From a checkpoint of a small transformer trained on Wikipedia: a variant of SOAP for these matrices.
Each number is 200 + 40 x the weight over its row's rms, rounded and kept within 0 to 999. Layers, rows and columns count from 0. The size before them is the row's rms in percent of the matrix's.

# layer 3 MLP up, 1024x256, rms 0.147, rows 699-704, columns 128-255
080,250,186,149,228,171,206,227,169,214,163,180,167,322,307,189,236,158,184,211,210,256,215,237,250,197,210,207,230,251,170,154,121,137,167,271,260,195,253,215,219,226,224,201,204,230,224,230,192,183,205,305,247,288,233,197,215,175,83,164,197,180,224,230,189,192,134,218,200,197,211,173,238,257,230,261,156,179,205,120,123,183,224,160,184,262,185,257,196,237,216,181,236,195,154,185,172,236,118,220,205,211,264,224,287,226,209,214,211,237,212,164,176,222,216,215,186,237,155,251,161,179,165,235,166,244,196,144,149
102,153,158,115,186,242,192,201,205,164,133,229,247,252,152,219,191,247,240,175,199,234,163,303,219,199,160,198,292,189,195,217,106,191,137,195,241,159,159,164,247,135,135,175,239,298,227,238,234,205,276,179,211,240,105,210,236,201,185,130,204,231,179,224,234,234,207,205,264,258,240,270,200,185,200,165,197,269,153,170,239,226,275,198,188,219,156,153,206,211,189,158,121,215,209,235,213,195,240,238,243,241,240,232,237,225,181,223,177,257,188,171,241,217,254,165,299,202,147,222,153,218,205,212,242,173,169,195,224
107,147,200,147,191,149,170,229,195,228,140,190,180,247,179,96,255,229,118,160,191,227,217,179,281,180,226,232,228,161,204,200,211,271,166,225,224,214,222,212,205,140,218,256,174,231,195,166,194,214,207,242,248,211,218,219,255,158,129,246,213,261,116,181,165,153,240,202,262,187,175,161,233,194,205,171,219,189,151,216,175,174,122,178,156,166,241,244,205,140,174,252,215,184,179,206,239,244,267,199,99,304,202,160,278,219,158,176,183,208,211,332,145,226,181,215,179,205,242,173,172,197,215,207,252,233,212,196,187
105,208,199,202,212,207,155,173,256,236,197,235,187,180,253,193,167,228,172,232,250,189,214,272,206,240,183,174,192,160,229,221,193,183,182,174,210,162,146,181,230,191,210,143,131,196,175,181,184,206,268,285,168,175,217,186,170,209,163,164,205,256,175,206,240,205,196,180,96,98,192,240,236,270,152,194,157,209,206,177,220,180,172,169,90,300,202,208,171,216,136,283,234,202,211,142,179,167,213,163,246,252,213,266,236,272,172,202,193,241,170,247,209,228,113,210,206,137,235,220,162,268,237,208,223,246,190,177,197
088,181,199,185,219,201,252,177,211,167,174,260,225,213,232,150,233,196,188,208,199,173,219,141,228,255,139,149,233,241,210,201,207,180,215,222,187,249,263,175,168,259,204,200,213,192,186,221,216,226,210,206,158,166,237,260,243,128,237,191,267,136,218,279,171,196,181,214,179,226,244,215,174,227,165,224,164,195,127,215,155,193,169,197,151,216,211,112,152,135,257,199,181,173,182,156,175,103,206,184,228,152,289,216,218,259,221,142,179,116,178,149,195,184,217,251,165,169,186,190,174,130,162,197,194,242,178,167,166
116,108,234,233,228,256,297,212,261,235,189,241,196,185,200,214,149,152,256,187,186,162,214,230,183,220,182,221,242,219,217,157,199,229,153,172,173,188,208,304,172,213,205,183,179,229,160,184,244,200,200,211,236,204,233,199,222,232,178,172,190,176,213,154,131,187,151,199,97,209,171,231,129,176,203,213,141,202,225,173,195,129,199,206,168,170,168,166,194,223,193,159,109,202,213,158,135,261,153,246,175,135,241,212,247,192,248,135,143,182,209,185,172,171,228,181,130,231,219,230,295,269,205,170,251,246,222,155,260
# layer 3 MLP down (transposed), 1024x256, rms 0.141, rows 699-703, columns 128-255
089,111,235,222,148,201,282,226,168,128,151,221,246,248,171,208,134,158,254,239,150,226,212,240,165,203,189,168,195,132,208,103,197,204,235,229,230,206,162,182,173,157,204,194,223,196,117,136,126,166,158,106,213,172,186,250,226,214,221,193,207,172,207,225,202,141,206,217,219,212,249,179,195,181,163,233,157,180,227,239,130,179,222,228,257,195,262,181,215,204,200,195,254,194,200,230,228,197,283,159,164,192,228,186,296,240,231,149,242,226,183,179,233,97,184,165,166,226,213,149,187,191,186,217,197,295,213,212,170
097,205,162,217,222,196,226,240,249,197,280,213,189,197,178,226,151,206,180,201,191,128,163,179,199,182,229,248,230,262,241,165,246,365,188,214,188,211,135,171,162,224,224,140,177,208,193,178,147,147,180,277,169,255,201,246,161,183,229,268,140,194,222,255,222,204,124,211,211,207,230,166,216,162,210,208,214,171,245,244,193,200,190,243,216,207,213,236,266,103,247,183,209,128,244,248,127,171,178,220,171,244,202,191,192,200,169,147,212,182,208,203,146,192,193,242,172,221,234,211,159,196,221,169,176,197,164,176,201
108,193,202,231,166,182,184,233,232,227,242,196,243,228,186,170,220,125,195,264,166,163,216,192,135,182,175,214,243,186,257,241,168,187,160,192,230,146,265,184,192,210,167,183,256,221,251,149,161,213,166,141,246,255,165,199,195,217,205,222,144,159,244,155,159,150,232,132,176,236,225,190,218,161,216,242,197,258,182,100,196,190,242,216,194,239,251,167,305,170,138,122,194,202,151,219,148,181,211,174,197,158,209,155,220,225,162,251,194,154,201,171,260,190,181,202,218,199,234,166,190,187,245,225,177,200,172,199,169
102,226,198,212,168,149,182,170,215,263,207,271,153,244,210,192,235,206,221,212,273,249,193,147,160,189,252,202,180,133,181,235,156,145,231,151,272,200,166,156,243,226,218,211,208,170,233,103,185,216,288,171,140,276,247,177,162,175,218,180,210,141,204,154,172,255,217,146,153,180,274,128,66,154,245,207,201,134,250,215,175,227,246,201,223,105,141,192,164,245,158,215,196,255,200,156,183,136,157,220,233,196,179,148,216,187,155,190,211,180,233,148,200,260,262,212,223,247,210,249,259,228,159,199,212,203,181,215,254
078,176,161,230,165,229,246,193,243,228,206,181,170,176,205,213,262,214,199,216,144,259,221,256,237,138,215,253,228,195,219,168,208,162,199,206,168,239,214,243,228,122,180,211,217,189,232,178,184,206,190,143,213,160,168,168,171,244,201,243,194,221,237,177,155,231,165,262,171,140,207,278,166,158,253,181,182,214,286,279,200,143,234,171,263,126,198,193,236,219,149,288,196,286,273,234,234,207,143,182,230,234,179,202,124,174,173,268,242,229,221,251,207,126,244,162,195,217,186,162,245,201,175,277,191,218,211,145,156